Weights of a small transformer language model.
Size: 11 layers, width 896, 14 heads of 64, MLP 4800 GeGLU, vocabulary 32768.
Each number is 500 + 25 x the weight over the matrix's rms, rounded and kept within 0 to 999. Layers, rows and columns count from 0. Numbers have three digits each.

# layer 7 attention output (transposed), 896x896, rms 0.0259, rows 649-703, columns 64-127
510523515498486450489521514520446519476523511506461534463465466529534493497532497459509478467488491544520523490495505512461505498507475502538487458480486533489514507466505491521522502475492515
501472504519549487505458514507512473501519498474539523494515464505555490492496499463468482539484538527470506545514523514480506501482500497536495468514519532507492513550505535486539511478507538
506495494504522515518509467477513456482542489487526538524511486494478503530453487472479460473487535511450489511463495496533562501527519525553462461530549527493500496497494504492587488451506535
537528522478452474473473501489509511477489508501525524453489467501490509469509512508486523503515481485473465517502515577480527525476486485507519527516484517494538467482508483482484475499499472
489525540452454513540522493461469543477500498515494508483472483465486521528517471489497447527519472462493518511467526505491527486540505495538517527515529542527502519484499498543538524495482505
489434487451496487510522472481462479507467494504495495540465507491461516536448487541501534508504473526495479483544520469512517516510510492476503508505449508513503502514538518507464517568526499
541517503544496517486461553494506474511494532469485477494504525513452464495496551508496534508517501510532447492503477517490489517519470568512464478490526494516496529450510526515443491487468443
479459490515464484520460486470490487480526473491495510499512486478484500441512509508557435505539478478564501488465526472514494482493500530506497526519474521529516460492489498525558479475474485
518563527526527519454493512522515514483476491472504537503502510510509502509481520554477522507448527507526486562537486494440468521473534521454520525484541490496496548488531513482450532496489519
504497508503494498509468526522510484486505510494514510512525513484466504514486485504510497480494496529531501541505498473496467500521521522511498507473528525476484539441482498552505519475508477
492520475519453517468498462469471517465505510535517519486527509494471471488520509522503500506488565490514482512568493478445519475495486485511496505532497509473469558505476463509571521473537557
537467513504544484520470511514529503498475520489550483526450482497516478501507455478468501533490481566512448513525512511504465511487491523528503487499494497539525500501535520482501501525487510
507520493467489549498504512474500531473476506537505525533486533497469488463473507494511481579475531538530492493501465512507489494496484521489532542464521494500550475501518507503489505504551519
510487521482505524559507496521524535504528502534515509502520551516491482558548526461539503469505548477504530488475501491479464487520508486519472523498537511515507497516523437526485491479512451
472514448490517526469537468564514465510523503519496479464564520516508472489521519501493497489497506448459499481542502467505488503497506533499446520490447500530479474555501524502485496495462509
503556463472489536510527518497491467478444505475505507477488489479457508563508519499521535468475491484519490474455456498503454524519539540492500490483521516477517504477524510520522512472504493
527503518500483499483524490500495505489534472498547515530506484478496520496533522514518459508522516488471491503525520520493522494518510497505510482471538530510526474498513503484558460483511506
520490552528493469502517483476474524505508478477483506512474500499500494482495495503495518503535514513454491502484492498549535525513487476553466478536482492472494486482534492496519501558518465
513470506502496487506464550484525530508499510487505502486444467499494451501542495481493466511509482534480473457511532538518522507493486488477503517536533522514522520489467504492499481483506519
517516552480476468521507505523484485485477531503479481501473518464473505467495507447490487514496492509487499510469453465490486509493518531455532515495504458521524526493509519513497491546466519
459509486527518453458528456473476498529478535480502468523501494524466477504533515480529507491503462501552521442498479447475493489500553520515509476527480520514503527494495470519580534493476474
461432463457467519497519502447520507508517473519512480488515543468534492475465489476499486516525504483500514497507487492482493515494515499529516536523464499521480474520494492472538519474496481
495494464503437513467523499475487472473494511503522489483496519509495518522494507494481568498477551529511458495531487504514548523485485492501486531528498496474498479466515450508464549573502449
514501511508527473521470492522502503480478491515511517512517506503493471484494501463508529493495522522526468485504540485498479531478506532516458472552567510524483504485512443499484503538506504
506454443484532529500514494509497525508502467504485488503528516503494504507488554540498516503466514486471543459494489427495508524515491495479504497563512539494495506538491505510531535521484481
490462497487504531512475449502529516485473475463544528481490505474512456479490535492476465531507508516510497481555531523475505494475475454492508462459509479505530488457486481498468485520505497
486532551484477473512455486480511441483492509486479539512468504503478497476480501525518549539492481485503497572469501506482517487493506492493562544475490480461490486499497481473533522480528482
498482438478490464462469520521489513489471516501506503496450532525483500490489492470484503527485491531486476514525500482506512478459495468510525512490436462474513531506493494513437520498460471
492495508521484528498501489503505541531490454528516486524424500499507494539500538520467463529494490480511526483483523527503491521475522469449488454493514482507475500484524521501458470489504502
463508452485527539520458508487538459520511541497496543505542502513503450498524482480484576539467548482455443480487474476508529496499483449508531532545487478512551470505493482474496506531512495
496500505480508502506532467515488476511489509511459496487534521497507476495497448513462526507527523541552452486483474460508555516499496527469477501496476450513506475476563495487459482568480454
502502523478488482501475520525491512487529504497489487542421488479512589528494476500494493503504483536471464524455546526516494523493458489484493506541481511506496532460491498522525509466518560
496525538502444470502502523491515458495496491484483483513500468507520499506463460544506486500518468542486469501489481516530453511498503538540493527466524475496462515501439539515508515480481502
476531526474484504485498505528511521523474501493489508516515489511492525496486554546504499488519492461496520508449455471516482511508513522456469512479507453476503499481509526460482524521466512
490461494512516489483481496519519496516479494486489510529458498489524477470493475505492462506471451531468444491517533462521502504480522502482533514489490516527519525495473530513465510517516535
503545545475467491506493479488493506503515512518525521512478527504514480472487500530537554524502479492450508533511488529498463460468494465538481512489524516517492501503518466464506504514501516
519544529467523472529468457532514492512467526493517523487524519495494511537480485500500453494543467518469516526483489535515491516483510475506505471437522482501512529462466478476480542495478497
514495505469510500538543486515504479485484483537518524490512566502483501495487461492550490517494476549482481507514501536549510476477515497494511485486512501509490507490528453477488493511500489
512478533520459496508454489470510534510509525466519494497548540485479522522504528524514533499467519490501481492525518545525471522516482514525511508443496494492494508471484498489530512525516484
513461536536489522482465498526516488494495501498526511538484507499485509476480537513472513510490523510506501525505506519497479517476486516532484537462516487514478494531495496482471499489496454
509485492532492513513476500531540499490499546509505537487491468510536469520517491536515560515498506557499486539498530536505495475503477481538482500493543527532517518508476476511457514499498498
528506482498451461508509480493492533484530469580496517511520484482460512519481513469480482503512526452485512504527517459483515497526530514508456560486496516470496471558502516460543480469475496
519462478474493495463476532545508500517487493500498499545440496491467522470503534482472502504519502467483472448453483497554498509494493499428494546494478449498517453496521544509527474559486510
496481559512468477521492518498494427538539514488525474502540476525532454484503498535539520505486478493525500559474524522487466491492514520522511512457488506539488513527488503498503470476488524
515484528505530473513442493526508472492471527536501513499512472515519492489519488502468543537482482508527474502532531491459510492469497523544482503460496491491507498503478517489482527464492522
490507509458545503481502518566532497491486470507505530494545494509509492502525511475519442469516541457459547483506522480475483466507458531489456467458519522487498523500471491468508515473503496
526466489514528487477510517519490510519514480517473528473506500496469506526523500447529463486489510571500494466522489511478468480497506488432517486459501496493541523482518515519479481504507516
499490499503499506487494497536491497527507500523476487500527492510490475476511481456528510500492536486472504458493506457512532493512510486503488502510457447500510498514521516482495501501483449
534483508504524527503498485527469511493551533490537574505458461516522506539496443505458520548515487492526516479484470516514523513508496494534516491497503549487543512469482488481511512492523454
500506507495489507485474480464462499486493478533522484558474466504485526500438511459525521503485533521525499494499460505487487492525534512515497503504502516498531528469509526474468505478525496
514543502515503507489522481545514477477543534530513536540476483472472525539494517496506459502533505505478478543500509503512498505516528541473426544508532520511511511502492514503492525442471525
454520495467469482490498507500459485492537526521527495500510545458536545517515570494529434496475507475487496532515487478467490488503509521502549541484494480510487511492521507533481503469519520
484461497530509522461535489479476491510511541482486524517422490516507473512475488468524478496527533525500465444456510488530561492492525513507493496506519510513478543496491494548536538517488525
483502455504510494504542491525490449508469531510509503533473517535542528521532513496521513506463512513478509474521485498507506502465547516483516456441451491487506455534510522462518469486494474
475483480533525469474482467516510476505507524488533506486503497514527495476485549470473489496506530505538546533506470506505519479463513506465507486486515489498496483494463485444510504484539525
# layer 7 attention value, 896x896, rms 0.0209, rows 650-703, columns 64-127
541489506519507503501457492528468519489466530464494502500476471454534490443512505499521496506494515515467539541503507473507519526507495518528474513488494531504464523541529500577475503475485544
530518493486519475509520533498509503489516507486489568553493513472499519463473561473487508523505520526504527487513471517506567514547520507533477491507513570498495491537498480494555500476552521
542508515505483469507548514508498480480493472485492484492500515474499495508464511538510479551463526522476494500512495511493509560502508476495511511466477506497536493444496470464502535460440472
480536511476461497509497484510520482481476470490500510491471497494504509539484521533508492518535498489491476503509526497500548526490526526528491495526522521494501501491510476519514513479516469
498478504440491466499476452468476519501423514550499478518519492520524512566448461513518503552548502482467450506493497490500484476503499489449545522519518536505472495559515523539482544543518528
525468480539495472515514547480476506477511501474465454486482538513471498434484525534537526533498503494483480536491464508502463495518475554509490505492481501463503475483533498506470459476509463
473507510453495544501539475483500484502549484469484494480521537512475476490507524481516488510493497531542478524486480498505525485499511485520498466500498477464492458493492492535549463434530505
488536509487524525494516522509468517500519480487478521508488529494483496496480492524477490481487538528536509499510513484501502492490507522515499503485499514490485535492531525484485494493490521
494488494544511507515457491502513518525482471448490540549523510515500499445492517509498517485504509485526489548508494494483471481529507527521484536509494550469475536476497480515518510513566514
527511496485465495495474508447469477469530495494507497524488497476489469454514489470504507482502511489525483507508473459501496470484507505494459530527492540501456504520459519519515500479497493
533475503515531489514504513521519472480451503491549463517429492495535543479482455486498502494517492526498474525485498519488521504489453524484520482495507532536475471528511488525484514472509536
510511508467462497484521525495485519514521491486532521533520520518508532495488463482512458565487509501496451489519501526502465471516478488503548487530493498521512461501518531582478488460472508
466493498506536523525507526504483520503490489493547491495541484530464510542503493506488503480479526497497459475526537462477480459480487537513455516496500509498513491505439478497505471468518489
498493486528500484468523474534473488503521532497502447503524479492487510489504470436475501492508488501505538470529526515507465501528524519522482527515477488495543483523550506455493473541463523
439513498504521482499460542525511491499479502480499493461503524526490481524513550484520501504481486477482481492499493520522463476536517533514515489528463533498513477466491489527518549467533486
538530511452508465500501550554489494500533495455528546523495456534504527487510526484520492470488512484446505564520493534497545475523526491514514468458494506472472462508460475485494468451494485
479495502520520499520494551507478465486494483493534532477517474516514492509484471457515527515502504456469483557488470476486550461521499473546485488499488515516503521486470501465508510510485541
509504511485490525511521478492532534484506485498477477491466500505508505472509537498500493515510488571525462507487504444489519543472521488468483503500494509490545507444489510494503539474473477
506515515489475460509531480520507485516462508551498490504460511522534468526523439498480495507462545502472474492492508470484513527479483498475497504502500484460513524471496481519500523499531511
449516482519525490476491493490491453485488516517528474496458529492494480549515518495485509478466445456514547487500480482513540474495527526518472474519494462496495495483498529506594532484475484
452472517458464505500496537462542534522472464474523481471495527514518496489490509453489513473521453512517499472527486497501549499509466531510456495524496474472470504540490486483497465479513491
492482484526478516507472506489459491505481483506541468520549530528503467485498494522526509540504500519473481496532450466516496486500480505486484513515477514477503504474479481467484486541524469
545498496499510488535519450509545512439462464532484543527521493516488494451462507490518524512485494540487449449499464496496508530470466531507508487511524545498444497468480509481471547518510509
510484495507495501501486514484502488514528497475499465496511510516471512543484517525478499479464491464494537464484486445524542490494508526512494492554532512531496511517500527497505493489492440
492472511456499493510539458519512485474464498492508494495498481487509472470506537542479482540525504519488526518508503514506499539499501503461475521473470481478490504508476486493496473529509544
500524493566503500504444493466465469481538510515508515497473468518470501517506522510495491507495489498525499540462516491496484487526502468462494537529481477473491480469494495535508478486499499
463473509559454524492518501492467446486506511512516484520468456511494506493472463481521477503472504524514503508500472511520496536479465517510509516500488484518506500461501519487467529520460487
483501513516506538515471462503522530485458477498485473521438515511523526492521493513497506486545562502472530519487511502494455502480536466464455463491490528507457489490485510482493476519506488
469490491483464446486524502518506451508475521463515514505524491494480492459536452502507472526521499481540470436462530528517445531510501476519447503531494454494562440473513531506482503515525488
470511492465557529501503492519463507487476511448546513487563524501513508550501461526517532516491542540518513490509465467506536453470461530524492474487506437465493486500523511461474473531485507
542543501536466492506473480490495506542512516514431495498419471506502535491489488510487488470529506531498455444469511524509447499467485499505533486509494563504516532479492472463501584484476498
531516493510485517487507555496503498575487501470466491502471493506520503496463495511484486490543467488494490503547502487510479489497471520548518526474531517517468518524443481511524548520551473
502544501474509499496495484528508513521485528462522473493495485533489519519527462553487492484487522504504514458498506480511455468486543471527478521452501454443486508474476495477485548553511486
549434507540458474508523474504586450487467468520472488520453511486476467485469474491510482532525484511487470455467527472514498526499495516447521519503563523503479524514500510524461548530512532
512526509535492457485522512523464553502487538487516508536524473465515503557512520541540554503464478487484505511519528508475472517479516479489491454460494492490522494482507495521488530481482515
539544507489494497518517472547468498549503517475480509487525523470510503501489510517506473494506501506495514491476475551525495475504497488523523482467488462477527540465494499450475526460474512
489473484512489530511506417507477476460461510497528555486488468503485542501479503522533498482499434529492488522509524524539458533494483499490522471498524483524526524487500475471489480493499509
484470518471468509509474500457480519518526506462527477524519505499488503476519525512501511485533514446483488504536529519538436532498526467522541518474517503469513536508496464488515478555531452
530504505557513534532512460496468488513514489512513493558512480505499528457490508507510504484532513512500486480503477520486448543513495522475475507462512511522551469506520504486514490462523497
545506497518518510526532536503497518500520533538491475494522489484501449476473523550528478556516495546497490465515522537478495524478522490519476498480512550510512477504527490507513518491496509
512528509509468523491502493507476517493494461553494497495478503502464506527500505457455478497532494505467480517519513466508496510517475473503510505513517544502477445542516457500481468495476496
520500508474516481482469478537519547498506522508495498506446484506492504448502504459510498500470534464463514469487506506529485504502467459478538492514476489502539498514565495481462465539481483
489517493496503527490513462498494503515492520507448511477547513493531500507500535517537514513483486490494514546510537498503487490490509488507501514483484525493428488520521459521530483504552503
532502510515572484483519438499466477496459500534459530541494506467505507489480495519507517529503495492524519468545492486495490525477507517492518515417458483488507513464486493513487521505495525
477496509459526468478469471499513520508508539522474501510485462481496531470481509469486472473483470506514530489515506518498459501500463524493451497529492501473515517497478510466489531507506522
529476507496527545518488493505489510547518474550486495513468517504503495509557493465480508490538524539480498480481487486503449478504490421497524492465461537529496547480501504493504512528536497
487510513516511513489513488502483466508484483491521488511491489465472485515508487445464505535472516472486533457498501480511519484487488498522475512519483465500513473494485512507485516539520474
470544508512511519509498512494499525484525509479529510494494534468528508503464534496487524512490450484524527479508476536494511513533484513482469487491491512499545525483496472517506510466461462
500549502542446480497481544487452518505489546487485513534466480521492458521479548468511516507447513509457509464505462496498502508540474513495519502503516506479470515500537482537481450498533460
524542508504513496484470501545482494472492488511524488495471488503469548504526549472482505472495510516505540547524468479511530519495504550417471483529473577500491483501483500481462488450520498
463519522459477521473470503505502483489528504518505527490520495491507497535548512455524489469473501499475497517501463515513502455483501533495489479506504495459468531547478497497507485484510536
499474485522464499487523523516503537472492503491475471511452522496500453516494513463543474520499486520483476454489510472503506508540482560523507511499499497479511495502562516531522511491498479
493496500524521501501552457498471488503516498485482512521494485472488520536533497491501523496477533494508560470507498522500461503505519493531539496451518479512547467499476495492576475517556475
536443495520489476478507524496481538520506522531506507489499521486500454451492505459532468530476491483525548526497466521513475492525514524510476534460470492520492486457510527504524505511483527
# layer 7 attention query, 896x896, rms 0.0209, rows 704-756, columns 64-127
468492506494460461523501469542464492479454493534516483463500433519517521517532565453475510537495453488525539487543487487527525516514513520483521475491484467528566517513538550503471481492558519
508481493507523510476505528521514494480533515484520497546502563476500500526511462516482542529540503475487490492506526510488509502495492479504496472522487529514416498511455538506495483502486490
488475501495480467485509484522513493500482515475514529499496494484550511530455551508497467527494519474521477468543496484502483539538507528477496508504542482484512494505503533489503523508517513
509493479543486521527526493510509500467557485514488496508476520494516517513473493537531532522484472475522543518506495496549507484485462513488470499479531477527514511498463541531502500470468493
525475471473506489482471475443489485545472506495486524463504474501500489467474548454487477464473551530516486512479494529502494502529525483506509503530510510503523522517518458493517503505514491
478496497497515511523477523467502492468535463490494522540499474475464522521476486556465503542475475489478507504538489506527484493533482492443469481504534491514504498501534558496523497500495509
453537492466472535514472492484532512467493520545512485504483488512470512547501504531455521516523523496483488481465500486502496492489520494551518495470509495520519484472522499489542498474500525
469493475488479425489513495523503514512491533516509482509475466505465515520472531513459474532507502513451472509481516486472538467507532488477504504482543529486472478486508496479549512507522533
525501472482511515485484490520486527544446515533475516450496504539542513449529524446512504447409538511507553524495522542490485522483520505548489516526471503484507514513508460498446509501514501
488529485504474504478517502504517523506545538518443496469473472521468558516470517506499515499474561475485498498417504494481482469520506453557493517455499494514490518483524474459491481526521525
486498517514500522544489487487462484465489459475483494543473494490500483482481446534543445537512475493491481474540461514543478513469481482498506502489448515564543507491493520527496460495502465
473509484507484501468504520477506507531539494521482489461467510532467545523484499489478476504509526522531508497465536463471517511513528489516517521507503506480473546496489455484523520508497486
474539526505489497514495519533493544541533518465485493522506523465479496533478512494449473512538492464502505473532517463486491511530477491495491517470502515527512484458522454521497501514487466
502480505467482537535452472462482534471518422479490484480487490478525438477514496477514483578498528504549477485502458534555518502507447503554488448539518482551517539490520491544515442508504521
512471527500524532532460525534511451454502443511480485518481529498531487439514475486529496493472423480509524478514470511522531543462499525474511425494466490533521494496464501543497458479490431
495512500512500480450487490503539522482452536503536482511468496492483497500464462547508507499537515482485486533446489480498556517533488482506468494467516489521495501487467486527486447514514536
478500513492485506522482520515490495510516485498506475491452528479507480466494508517523490513485519496479511488506520511488522480504541486485543434535472446493497505480497493530506490487503480
508462506474471544515465507484495525509531454541459500488529471510491463518489539523512464478458519514515483470483523484497499527500505538559485520495493532482502499506532533495479488480482534
484518525490468436516439512472499506543476553503505468478482491497545479508520486509504539510498515495510478519504496534544508481558504459525525485517507509518483571521435512490493478538498531
489503500495505545481468570482533498483478469498455513457562512487518536510507518492491540526453533517550517512527509479509482521507514579486498502477495528499500512467495515504493531514522500
507519515548483465525435517462489525467473502539498490500486421501483515477485511485508500524519482527517482504520521522507510506550539431447501490522495506510485471456476530486501447431491483
499491485520488501488537505507525517493474483521444500519529485508534524575502479489479535501486466484520469482495530497509469534470499547549461529459490505493472470505484534558545536483503484
504540473459521478484526541475476442559483476506528488506497530476532519489511499501475504441476492528425486517510456441503482497441484480497476477495463505496445521510477480504469501532496477
464496505458541514537460514507530460511536500506531477475506521513494488535477541510538519496471521471437536532495506497491490525499512502507528474510492505462496503511505506533453489513482506
503476507488456475488503470462484549496489501459501548504534526483483522484520528505494483540529489504526490518504515463444517458536497448485477509543485470502498498513506516509488507498509503
507508515517541495483509525475496526507463545493524505492495528475507508529508528503503498538503519522487518493497513504511560484471471518483481517507495496508510506521544487466516455512504536
454480484485522504484443518536513540476483438471478475526565494500474485521544477528497519479514498551500504484546518563486452532488489491465504503482492523516489500487547497541503483484466484
479527504521460490485512493519480480481514526516477505447511521488504521539474479493499480494497492515517517540472568501449545499496490523533482477504505516483480498505507445509530494499466467
523509506501474529479490472468483489531510506507528505489446507475486522512519473540499526509457521495478509445489497445521497480544506495536511531479505450485541480490529490479505487492494527
479477518479505500454509419475506460485459557490485536501498540496518501429509514497474487461428466474471462468508477504523486491514508470474489473532449498523500495500455471499472515468502503
513508481485470552517515493519444476508503436486567484541552495522507451484503518477459496466479494471460501509490470487495460533460521506529488500492496518430441491556482489492462536492513503
483525509513545528475526514547505461506537509494525517488472567504504538550485448508466491467487495451464515476488497492491519518480503509501489540475502545490463484550521468529533506501533493
502469489502501499474518498522480510507453546468515473465489483511549532481523512520470498461545507502493511516520499510511497494510497487521509471525486485511501482498522481461494524478478522
536507519489493533522546500511525475463518500561481523530486528504464483495478468502499504493519475533530517558495513528511529478477465523491487514466499536509480516496460474511509485479476506
524485504490521490518537558522500497512519501508488504518490560495499508542532444509521540475502483495484524544507489479533513533483482497513452500499541482487448477499472509510510504526489516
514511506496482475490500538492490483471511496523489471520509570514489472494506467504511517447518516514482479488467478453496533489455483490513480442506511493490498507484487506535520499458456487
498491477481516493519519461472519486525469523483503539492533443504524515469498537480499505507509493503496479500529494482517496538520522498482512496544500494505506503547496521520478510490487478
478508516526478481498501492531513529533514531544512492551508544475469509508485471525492515501553495474465497551466481506502478477479477483520468468471474504508496494456497504531538479484473514
502525474475518491465507498509482495522497531514493509494514474507519488505507563431530477519460549509492519509474499478472493503516513528517525499530522526479483537493528500480472527505502510
492468486468481490484528536520516503526484508527511524480517509503504502502515556453472497501486587502483481500459521516494493484526480500516482501527544476534486487494473481529494502516451502
509534511477504545537462474542495488438521452469530500512489524496510486452519448533487456519496439490499495507545499493533499529510477502501510508528461460513543506511470537505481468480522484
512482504495548476438534487506498508502441510548475518506525465508526506490530539510485497467491538514481539478507520537464516500473537489517458528510533470481487535505444485508509572496486532
489484475522495449485510538497525490475500472513530484559493462432458512503482507540494504472515508529489536492482500503491507496545515511521472515483516477499480481456481535490540517493508524
477506478511536499441551532515500478538484528541461479498536477517522509475483518447483515422475504504489517501475528525488444498460548474504489531552488526457517549530500474485480539495485501
502510508509492526500520507514528522506492501538446490479575471511483486509465518508548517490488492522481515529498499521497502522492553515477515486527501517465507485517508534481475534509499522
470505498496504477510486503459492526520511510491475478524490493476479527512477496549503509547521514521507486477473498461489494494500480499496462504478533506507488520466478527532501503515497507
482515477492471510423486545505524498465483494486487514495475489483487503546517489530467516526508504526484503509453488458489507529506517486483473529485537503512474529523502524479527462523559493
503529444508518459428523490497488490478500509498511498489513490541483498498490505519520492492488518526501492494488463489497519498483522502461499525473497528478480536473482524467496505533504523
464490486505488557493451495517521540456527472472465493521504486533515494512498499542498497539492473495551509511505521477486488540503532536537491507516533521521512517543496536535537547481515486
534525487508507479470504522501478506515483491471540541540483473492504485499500491466503494505506461500454508495470451496498509482450490483468496527462545515490458475506503533493498469526505479
500449509499515494478570472527506506522458539476505524532497528474492478481486459505501518455469510466533483493494522520501475484528504498498474477495504482510474513505507447483533521482513548
527518504494500496442453540467496520485467481473488527507498496502492532531512497510450493492448513527529503514470516471535453483483480484502478493496505492466495494514513462479519469476523463
451472488490535510443491540462543513509485504488508526471501471435491494513532531458484448474540489522533450510494492461477513460460477509485501479495551510504471532498518508525540470482487532
# layer 7 attention key, 896x896, rms 0.0209, rows 704-755, columns 64-127
473530499501522486497507522482466492471547505487522478518516515501527485523516487526500490503521568484479495511470486506496516489497493464517475488490525498515482516446492471474472481496449463
535513504508517528491494488504488497501520485504515468454560519477498500516529492490439485534515479520510486512491478513526498475482504511478502529480494513490497526456479479504483488505518501
480524478517483545523496511470483487486538513517513500511520502504521504502515543489467521536533474517497510506450515500493525487499487479485513517526514473505533524493526507515472534511506519
467519515471502491498495483494514486473479495493512475527474467531478492487487455493470469496545510485521502486519490488499499527496524505511496468480518499451472505521509499481496470493518487
489471498541477483496506505475485509447525496521534517535496443512485490482495485470469549515508476537493493486476485510465502466498515461452521477523522468484502525469486488479515546494540497
534544510468532464476473455529517500517494514470500519492512513514509511484508487508494485468479510490506508504495527494511476542493484502480513468474479504493463474528529488530511464494514498
512538468496488487484481540537468477494473490517470498501492522509505490504523529516540491537528480512512501498444495510532514477487527506482497522521500461500530497490468478482479516489515493
441456479526535518524498527475504466472512507542507475491487460517461454525485497516482557482490482531488528520490527519490516488499495471524525511510539492475519514459466526458501551506458540
440523483505472505478529509518482495508494504477495489476474487499508505498526547513525483528512486487519489496489503495516523490530526468495518463499515509546485500473485492488486509515498500
504525461470469477487490514450469481456502498523501470578528462465462461504497507497462519498510503509492457486516526488522541465491527495504493491508535498491517532482483471466462586515526452
485503501489523504562482521507477433471464517496480514470463528531516515502467526508479475522514485505503505500491524521513489504488468510508516472501537488461515500549477490489508528506507507
508477469484490439450546490466527537486485542540549524539550491479465469497497502493478557489446508431450428468516496485557496481535499485490509511509488527532478520478490463475506531496524475
506487517509478463520526494509509530493549522505474542517545537514512516452499462468443538480518498498511458511474507500496514503500548526523495511482495470511443546504511519505514467504530479
492520532529489516549493480493498472485442510508502522493465504469555523506484542491489490500490513513498543503490520497517515474484485506493508442556540494492518491540489474491510509488509515
524505497510490498552483507499480503484494512495485506496496486509495513527502512503504501496532511512510501511489515504511529492495459517495490455538524522501488496515500478481493512511498503
548488375497447438434489558457470504476517528492480539504506441467467467499490546511418476484497525494441425471475458478520513430525494458476551584567522471512535550541507508453512533485459510
508521477511471498545497489472522462514475493504470524461494496502520465523500525511500457495542487504514467550513515510524513500549494525512477501561545524492493534469509473488499498522519497
483537481509490503490485485486491500501508475530517498508475491508512508506495434512528516450480496512532556485496482526504519523476472480532487452482483497507520472495454540522515518504517483
488491503524497523442476503501523496504522492461432530481495502489543528498497490514436456476443506496539514460451527528488455490491543495487522548478474473512548525530532525464526478519482514
494539486465479474508528467470526548494523509533485478494509494501500489546510545561499456538523471516534488488483529460485520507506542473520504491496544503545503475461503485524509520551527489
568509480545497479533463547500503521481471517474460518506501495496486518523491486480548519443490466473530474491513477517544538490528523498513501492557504557486533496506490541536516486488554550
499516537483480481524510521477467527472477552519512492544488560492488515522507474546509503485507505538511480477504507510518485501495485493527508501501471474511464485465497512531520491529472500
498496528453528504456473448522540499525546496536480482505507500526449486455492487484496482511497523535432459502505467522430489511512536487508527530455470498480501445462531534520497485463487514
449541469518475564533538446482511489458495516487502518492521489529539550464488516499433552495472499490511493504460505488509495514535481492524522469510450460515538516458519485468491488478474510
505507547481440474497512518477557553523501518507500467539479490486520520507515461466476487531458496524499501471516467470541510528503505503529479511480528503483498514486506535509524505455532468
505481539498494511456510494491525507530506475508477511513498541513508510513528548528410479522478519509522487516538513505495452491527563488514479543449510522520498520503496501507539507497496458
476524481489520476521483541491520472493541505505490475512510503477467487486497477492510490487564470504448494496484473506475499478494547511503524506456521490528530483448490467510548502472523503
492502501476482481517491521497521511489512505472511521497530489504485438470465547521484516505561527513552476462479499459518509490540491462470518539483514483494516524472515477523521522514477526
457493531523527538452487454504539483501527487491532492457485546494527481441475527498449516518508493484486494473532506524458480516476458537475479502484505531509505537530519510516494502464516498
509435538511526556462492481541521491547513490548519495510519511536504512518499506471490548519427518543432526486489502505499503537494466513498464527513480507505488454500525486491497484529498518
477524491477531527459454487486511543505500508528510511492503500515501523490538473481507493496509504495464508519480479529463528497442476445507527470482479510498502506469505494487488536495507449
473523513419447474534520439481508477516490539520476489516523528496493440474483492510514463495527513511493471524533495473449480501475489493432530459515534467494508510459496455504466507495492513
506526519508479492505475518487513519473505527507452518542501481517472482509482545502539514476520498513541481502480526494501511511495499539502511542473472496466501507541489496476522516512520496
484498527500537489485497472512516518485451503469519475490521534466470493490499497511478489489527496494487487485549510484466461505502513509486506505477512524488505487487501503486510486499505496
490508509479486518479495470513500496482507467474519500481544503508507518494467460505446529491516509502502509495530484465493484511479516552508545515477522536507493506482535524539532498492494506
478503513516505465523541488531519480506476539505489521472462506467532483503478522521497499504466513455486503524527517484488477520511534511544492525475474485488490486519506495481522490486520496
472503486526476520509493496500500506496478470476530500529511468507487459521441483492495507462506520481511475481493500477507477520519505473528508492497502522479521523484505490482515504504499508
525468535454543520476506532512481523526516479463491519469472527511524505496497495487503464507490514547528538505527498473502482500490472505480495520506465475501504496522493496512501473518501477
455482478503478528517487508440511501465492517518509464526499464493420485515497495507485525516500471483510490473475507506514518503538503466504529474532524472494539517481504496457482557547513471
543431526490490506473499497492507524479484502474522499533523483501462495496472474496459553472431513484479499512525476487539510524524475512466513534491492526497482505494515477472500502496506488
489516540490535525519485488502521440490464511522469485476523517521515489507486466510540506472548474485494537482472490524476469518479493516501526505527510540472488458543501514527525495493512497
487452493475510463464522495467497501523523525511529520504507451485472474498529488490468497514457470488470478469488440483530512479531483461467514479469494516498494490472508515507473480492498496
508431477485498477450538524463483474494528524510521534521464455472458449528499481516456591437459483495471527471473466481511526487537486447483499524508493484484519501504460488453504533483484514
508475515505542529482483508511510473505490472502521483493479469527477513494523506505465465500499487495470511477506492521450515508458483448485530514457477477498506498495515548514484489475510519
460543393482521477538500537484486524514471529496538502493430495532521525500478492463538500493526502514543481550470527535494519458511556457508510449474523484526495558483490544453493551525546508
471463474500473450457551500524512576515518502488514486533513461461505463496468488498433528498488535522480497498503464457484483490521502491482470539475494472518523487468514529452487491490491521
522426379487462476391502517454519545477538513510517489524505403472470453485510536504420543485449529500449484518464443527460507431523526420469521507523527508494505504479493469455458527465463516
481487502500519475475509515514503520495486506504499500498478477520480517484519488492508527524475482501445503498491483520481485473504535507502487494489490502497497482510502505490462510501516479
493500483505500435477498521467460516484477491529540526504476512520513503542477461567453520439490472441517492508496486489504505501511493492521545489507504514498509524480479524494518497521491523
574526531480543463525497471521509532508501473508500473484495505518476463466505506482483450517470534463445494516456528530517507521494506506467513497515554520497481457497519542512506496518525463
481471471517494537495446506506503441505477515507465479479475500502521508540509523441518542549516505502468511479539539521468524528488520525484463526509478470479514474528507490483527506493521513
494480542511529535449488481565468485519503482548500505472514492501473464462506530546488486500439461525484519521489502469439527519509534496524504524508489529518502470459490532497499463478488495